config.toml
activation = "tanh_gelu"
norm = "layernorm"
norm_eps = 1e-05
positions = "learned"
parallel_block = true
init_std_qkv = 0.0176
lr_mult_qkv = 0.5
beta1 = 0.9
lr_head = 0.00456
warmup_steps = 336
decay_shape = "linear"
Each number is 500 + 40 x the weight over its row's rms, rounded and kept within 0 to 999. Layers, rows and columns count from 0. Numbers have three digits each. The size before them is the row's rms in percent of the matrix's.

# layer 8 attention key, 384x384, rms 0.0231, rows 364-383, columns 0-63
103:514494533500520553442446538496489463521491503509474403481510487533484551477497540547529488481501438468499484498437437528516422503483482495491529519573509478475504523510494588482486500509497491
143:470542520541539444503501492527481487590503495494511450508445490521480393487505404509436479528537506492469440523525575510485441540510496510552471523499501486538518497568498540472517511525532474
090:483494499492494456522550459484540538499542482528495470526496538469440495472497485416514487519500494492539475513541490472481597601521465417560482480481546493512503553426484492420511470481517527
090:499476517500526496520442535484441476535471505531472552502497454465535561534498518535535542547505501487459500462480476542504390404508563510420534523492513454487503449536512522552491557489501458
110:502526490500454496498509483450524496520534572443516484508504511460469470501448492439469505524557514530556399505537624516493545516483481504512438539432495629493500514452496454470504487486418545
083:501520492494452490542529501464495488508547484493537520518481525489501489458490455428480493500492499536515503522538505451517625583497463511475442491469528548475500492461483491494523480502569489
093:506474495532433496524586443509511470447555552475501470467522531519500476481445518470464455432490467546519502527508514464491574547503483524494443510462514557541493484473466473482481405473506507
107:492503528549487492518512500550520472518538487521539516538510505522480510538508483473572494524488529501543484489513464430531592555487456541546443485498532519462433493508523507457499514521511510
088:515522517494671506429472507523472540547484510479494526450480461527555506499500496485459490493495541507472482467460495575462384464467520460499608485487528492509536490522504495548511523504518469
139:508507527490524513502470454493510527490487486484538499492487533497481461509579412529502503515501476495484430437502513505501460495546515496483475457512481506556514529594566531477540530572465509
120:498483471474477448517474537556465499492553541512483511477523449488533538513484552523499471495452527480527452481552441436551517467485522471479452521497514497464581518451536474559423490510502488
118:497477458515543484503473547537507437524524544493498478537483487536466518543529541560572502479473534486500445487475438499487403384466550522402524507507527485518582561528562512503486460551483465
141:488502499500497566468547451506507545475431467478502484493491565464417512488524455469417533496528460529455547522453535561487498537532510486551532503465488533499476514484468516487502525480496543
088:503488529503555503461457486521473495510428502460471500480459482482497509533454513540455475500499497464454554527493501513460465378511519524514595471538484418516533482527493531508493529596517453
133:479532485496510599518561472528497512537517500490492514497508552495552524509467498502486576488516519516566508431506518571509517416441481515414535493436521577420524491427534500489467466473485493
126:488537486504520444504509504481527520493546468543483529507501477439519506484511546486468577478466508514518455477491509535507525456488507466489466538494548484461528504467530386524477496468495528
133:486490489467549578519449472511516522559486455457545486486508556511504500523532425493494483466585489478471488479543612444526435499494452543469459474390458520461496517497498521449526481508484526
089:482520498474438509489472531488442482525502504507450452536486480460483444512446512484500432464471488595492487528532523480503571594506492488468500459531496653478439497519515512461487455462509528
110:497511568513470509502527562508489385488549475551483562512520453511545552545523543548540486491487541427502501449507482490579497410510500500423562487445478407466450465510523531532503484534467406
119:532512482526413498459509520506431486500536521530532478512479492453493493481481540485506493512476492476556466474480521458604617494527545517497517493452501512525525466486555506450493436505524488
# layer 8 attention query, 384x384, rms 0.0316, rows 365-383, columns 0-63
100:572523520431562470443484515565521501566420495471531478521555456531526469436463500495512494499520511545475541535464529510483522465432485509594478514460470508492586446493477412515576534509510505
128:503490521497474496452526495473422485476504505593497412484451500504495444485445457494474493465538563553452478449467491530470524520589516568521510530493508499524395488538455530542536503482549526
111:611581504524496474520506463486539437480541524538511545525388532471548534475574553558459562528500496579511513477519466450521504517486512539475475559453443535558495519511508472486432443524480524
120:599505521482526449451584511531492450481512488526535490500552450538490436442482494494513523494500579557483506520495551599452581485474466481581470484434465528499487419521524493525575540513523437
121:506429496499508480447480508515380474556459484554509538464489516574498487521475451423494525464417520569469439474454438612476529502506520485498509494495543461567471489537505530640483519494598495
139:489465591482497491469521521476456519485533516548495510478517520482510506508491478506537546518427519503482528488507473478545490448523659497458558527528543462502437514534465648512490547591498483
124:476499532503500521527450489416439502597472568496491524490472506496563504542435496514530512462494498549471484516500529519576481491532496526448586494587572559524469430502473486386507501510512490
117:522565491491489502555487568494492431540504464517482476526469490447530531493467510522424510497527502469506498551500498478462479516486480604469454504498478553527530543512496511541468415509586514
118:536469459400527489498503469458526503517478549465533515469549508517461483453496542546491516516479525466490518601509553610461493467462495545577458516474413504429535480513530410537503536538542470
124:478530565587445518505513496485428542516533462537501496483502530505566505509447496445501513479518457509479559456463409524646501507506533518428526489456568450496504507465450547524497485441567441
115:543443538460442516504436457481487499549509536526533564480472513425474502482461516450461515533544384439487507576525483525476507491470503551483492514392501569529627487496534484584469509518485563
108:437470482523503514473491444554514544410484465446462432477492481493481508438550481515442467479529524449527486452560566440445517535554475480559424483506426444520441515558552549417569450539433567
113:445570401494574539519508481432543558511474456429471461526525508483557456415536483501479414472607525485522521377478532483483476515489486549496486495516367424533490499507449502494466492419521483
098:533470567479488450541459527502495429447518526516498485550496370517505539542507478500477552508524515482481442527522553575481462439486566499461469526454495520423476526473571520598433485559449523
113:523546617480510468497436428530479462463512472561474463463441522516601506581531507521366545502553503554440498425480481505538496480541516459466505514435578530520474478525475581491504493492507376
105:552446493457509461561512494547479548507491509494476472511554430472512493456450477507548587525505511490490392545517584502471518432422473482494487481512414483473527483483526452589473503620506503
110:505498488558500513487545548495469497424498511466506446578542466625478498531519507548631497464502522561499545519575509528527514504436454489495517537529448494441483476463473580529542508457477511
109:450519487519497511565479448409495451552490536531522535520488509516531557561511528514478503537428479478527524462442511512563467474492621545444541506481542480435511501494447539489447435504514449
124:488556496512546469496521462456503476485494480486538474475512575604495463506509524505450428491463480530506520471446470591519503447465572517489540479520509456471486477501453588513500515468479478
# layer 8 attention value, 384x384, rms 0.0211, rows 256-286, columns 0-63
113:520608436483507483537494524505532457512484519549556530476500416434499480504525507486584507477407529580550479501496477554518499558462486547502484546493554538474537509535488469520400458540522524
103:529359516509534512500552482533444435496492559488457530480517461451518478444504514538479489504527471521541464480528512562492494470504472461480508524444557474459458464499483503543560484568478564
103:523589527509515514486512511456521481481465474449459499526527489541437476517504419525503445512502464423470416485514545479507496537460504594478477440460515540554390447462456497493557513527530487
113:462550431370505486506518515509512480498503550522519484492551431480479529450555534493416599491504492460505457496484528466467508517469493490514522561566433484459544438497504493453376518470455568
096:498498484551496466477412501540534526529502425529513440503474511482534614498571469524459551498530430427517467480492522462502515473475500474505429511538504572555506521470571464461471505522492547
114:524519633513509600464489522529458484515499446486497536470558523564525508571508465463469420501639427517532477534509516455495498517493486417509439484466518494501521496504506493528521464548434506
100:500428399488507467486497475496413483540453570499507511481538560518496466478468465494492535468499565469510494508542523500478472528477483466532483527503438540476616475485503476493475526506428497
102:489447449517486503554475581459464445527475442485478533497419434542481511492498481539462466451496496521442488575498503531526497546459451484462471526487484500500448449481583469565496490495510655
106:557589531474475503480555479515535492473559532494440489444541477484522508448502508502517490516483476485501522476488463439470504494560558624449510479518537488549494517483465509495548482458508483
103:514515513468519520515526544491456641469468464528503511525469571503477507512497471497444496498495401417489467619542474481495460500501465570426480460500543504490496473502482552437493503451467492
108:496482509478471460490440509518595540498420462470450544474495536496490505524476503436504469485514488520534485465518454509555544468496526551527511506559528514536512560501538501510468514514439564
104:521530488480499465503465492445543523484425528496532405496468423466427495504514494498442535529476416433522496550502535477563484502478411507491456481531401499532460533483483518415445490498482500
104:469549555515518418522444509504499531523581545453459484520489544532453466497508475542527525551498480463459466542580472498402497504496389481476469556514516514476442528514528508475503521452503487
109:526500460493529495518463464503521423524521525532513470556476491436481483529552507556490492498485566521483595541458507497503479512516441445508500603481413511548476546519551538494500483532543498
097:502389441456423540481459556533439478496477505477426445516445512522451526533539531455534429478521393496480524546443494564483516498529511488497557555511529537521473472492492520498593468493494567
108:511469462529481508513523534526549518548435447504541579532479534519492533523471497488507516434592465596485490498401544493554516483497627528491517490536513465508518512486494484550508496523517536
107:503508494518493528500491521514428569524454497500475549484487525510501492474566461506470372548538481520470428454527521495503476538502560546484512487433517552514292493474461510590529434543494440
102:478514529518526471489443469459569535506459511465535550498479483397477527548520507562490492478385552446495570535484462464448505501492457536475509575475580496470505530481519478489501568498585505
122:455481491504456524471496547485504491446479534449450478473508499479442515460481478470490552515542420388476489474508580465494503471518477517465468501527527521469505471499543472446583462480501528
117:546513569483493498557597476475560492460524429549459560483554550496493528472498529525497591517540504454502538532483426490535491520482538533498477467481438457495537500519515529519524460507508482
109:428447502513483527511487547494433484483516577501428458498489444440491500520472446558540480479535435514453571479593558504515509483536504484504510533512611515614395508484537499450535502529519454
110:502493487489477513486484564566520416535504504451475532526427422489458528453571549536436456497479517518519583514481583479512503491518488515471458522519482543589492485488534498526567487505507502
098:561485402511489482470489436530488513488512508484530533464561469469550474573476505544595489521420552581547464524474463544489497516495557600504493510489478512500663519499480492556550497575521365
114:500509478386470528510548529544501419508518531494514516519524424478535546568492481491528482516524479522503527452500543418486509528493520456513459502504535501568631465526496506493541493526506500
112:549497497501504549519433563532492347534540563522485500501527478484477501504473463507464435500521518470498408586496507539569483508488531492505475563492403538508578499492507528584525458491380485
121:500485542500500530546538461509492472551591517486451517500590521513513526514522481543534506479514541529527470498511485458542502521504504316559407445468489495513585561527536548460416453521509443
102:456531467497519508463524511523472544495497503533518510492562510505495454492491520487484401480431528463498465436513508552482503570503482550461571491531462482470418495484507501475481464463485488
106:454481442454460597455526441578481518483496466496504479512480536522497518464540514498451459456495502516487504487488509506471469575549519520500528533541533477590473512464585498527524505469491511
108:470466506530451509455498422587488400482524538445468475490518426431556491475578531564552466503467663550507527466496429520474526480536494469500490564521484482572514540473516498499438440548492571
111:501457426489520411509559461474519484509473446537516464537549501483437475531555499513472572504440518512475542493535533496453496534511510454486467510453515512592488603488530497488469486458560499
105:475416483475495436539413495476520447495490520490539583491518537494540459501507516549481528468467647501489540492514499567518538521492470488504504531467431504657504514532520507504507448502541556
# layer 8 attention output (transposed), 384x384, rms 0.0413, rows 256-285, columns 0-63
116:480538588536522468494535508486497493472540463528496565519511533550498564489491493517509547512459521508457508348541545492548488479490551392495501536483568531539581547514536453496510422471518528
103:537559512500437513446472604500466482478576473466509473614564503501476466479501529559519512442529518484526444495491499505575486494459499622445491490605432541500500471465473523458480455506479499
118:468417531547483495476535456398517515515535548475541464496457427533456495473556515485521510531479481516618546554519517562566487521559606515514509528529478556480508549519453509505459472510495506
128:467557460495586509424479501647496494498511472494474487478529552523497500505513480560448498478418498521481498410427574531494494535502477459419481572505616492485478501492470544522566539536451550
091:492546469466511547480491498517517483490566473518479505529530532528523417501558480486469430459598504514563471501418473484426511427491489474523557584459524497438524517542443542480538487525523485
124:556546504509468445524559510538428489487518510456567474507499427505488375466519492472514588485466463568530483443435480463560489461518577635446560467551418452529425463535471542432532498540568428
112:426483508581446559513497492521485544544480509479534462465521493403522596532446435470439460559467573547551552514470559564601512498552435520506433490528550534531467492480524504474488466560448565
112:514499529523525514475474474462499547435498376472493491566491445527441447508518484621492547527526444553423401401512572452587495559446496557573513459580467501494500464544552511437547464523504485
109:488429501521486482475534507447522496509425543480496487547540522443546532486461536472546521487478552377489550522449534462473541494501530405472511571443471489416446544471500470486477512578535546
106:498519537497491481492460506510490487454477475497539492541555495451535426563524561491517504509474467480601488497436535555484485451516497514545528468460462433427590519528536474529534544502506456
113:552545505465527496467534518568418496457541445575576486587489468525533490477545424449504544474499500506447538500480540458466522481462486470544517509406503571464471494447477575489508506484475449
095:480555496503541489496513431515483506453539469536472474518483496509448492521536451500532532474504494500567441415491499541443519504540536459519481566498633515537563539534532489581448533464497559
111:506500487540488527491527424509474539488533544556500439510464540477521507495503455462544501472524474489575412521501452543490532539531502497506527440430562503566557446490449448560553488483514487
129:461470466454536540539460453441550506520515431542394488470438536540475544487556430542427526518545436489523498501547493488449500515500466507564477465515585517498499534518479421499441491426497533
083:524463462442549455503513518480495560491395496563495455534532473470489465496537414544604493475511413544538432512498485453453522525514468470570484501449436513511454461508496453488437465545541520
131:455594493411505557473510502528498509520473524488482464511525518517485442483573553455489488455508527493401462544485507481433486509543466495510455557466496527436450524473437614446563563506396488
119:534487509476491534518454466486440520488494589459482487541527485501481476554471603421620492508502479483489534612508383498435459459583561504480544457481454545531628483503511522523463525498470506
109:518526508489476478551512543473541453482549465474457559553472556520499550525466578564509505556607438528464489490600493404581506500466482463494504533567509512437516499498511447567502465489463503
125:497497468494544475463501523526473488496455517508556445522524458506523514592552556491505463494481538505495512613459473494448480532484516520512515517506465506451476467495459571529456503469480486
137:520535561506529543489474468490504513541447472521520528430471498564509482501461497507371505468462540517455596484462568594513518517506482482495446450455523510407470494482511485496469537507506518
127:483470501503512526497453460431501545500506546563497488609509511434525525483536479508563438527513488547604502546470468541470514519495554491505447456531394500450494489462542466452477467473565494
117:489519464526542551526476477385534542494523497504507444533486527469411522495552436531459471428483423491481512548479457474453470556492555484522497505475462498489482473548383490471499471516465468
105:505433480457385455606500522462488534542478541478504539460500541520509549496428424413549503453498498493497546481555443476546525466493505443472452500455551532545540527475527445517467438525481493
117:473453427516571501479538522462552510530467561471515503554492532495497481488546503476551492455439471516557506471459502454536525553487522506516470535623458463461363471496489532412508474519526514
130:521500481462486438504439478528479542443502496478493426450452484510470444442493422480453500484466487568510471494507485484499500477567422525491455498561482442532495452553535547484444477540493480
139:549472473514478497460571440518517513494497493479509473483510579504463471479517464461460520497525476492509455472514511517445549479506495549462499547495470433524488426512494546438515497484543509
109:532525495530509479608450471538499471494521549518515511521583440517527483434505529496516545566451558497543482481503532556540488483538467521492545459445523444540563482480504522573477572479485511
114:507493452495502510508474549405528544450475570488479494561553497537561418500508555527520489484499484484504492553533471512481471545499454498550513542485418469459523486485483481485449516513507474
122:477428481476458499513543548499608495515470394500472511499550525510544497498523466509446515497581501473516524550545499467507548539499505519516470524492469512507475482443444440476436471485546544
109:491512544496513594462475485474532493538521504521415519490492475531523511511549473517450485519524541511535497480490522562596498510516498540614453450468548587441605513499486477538474516486494517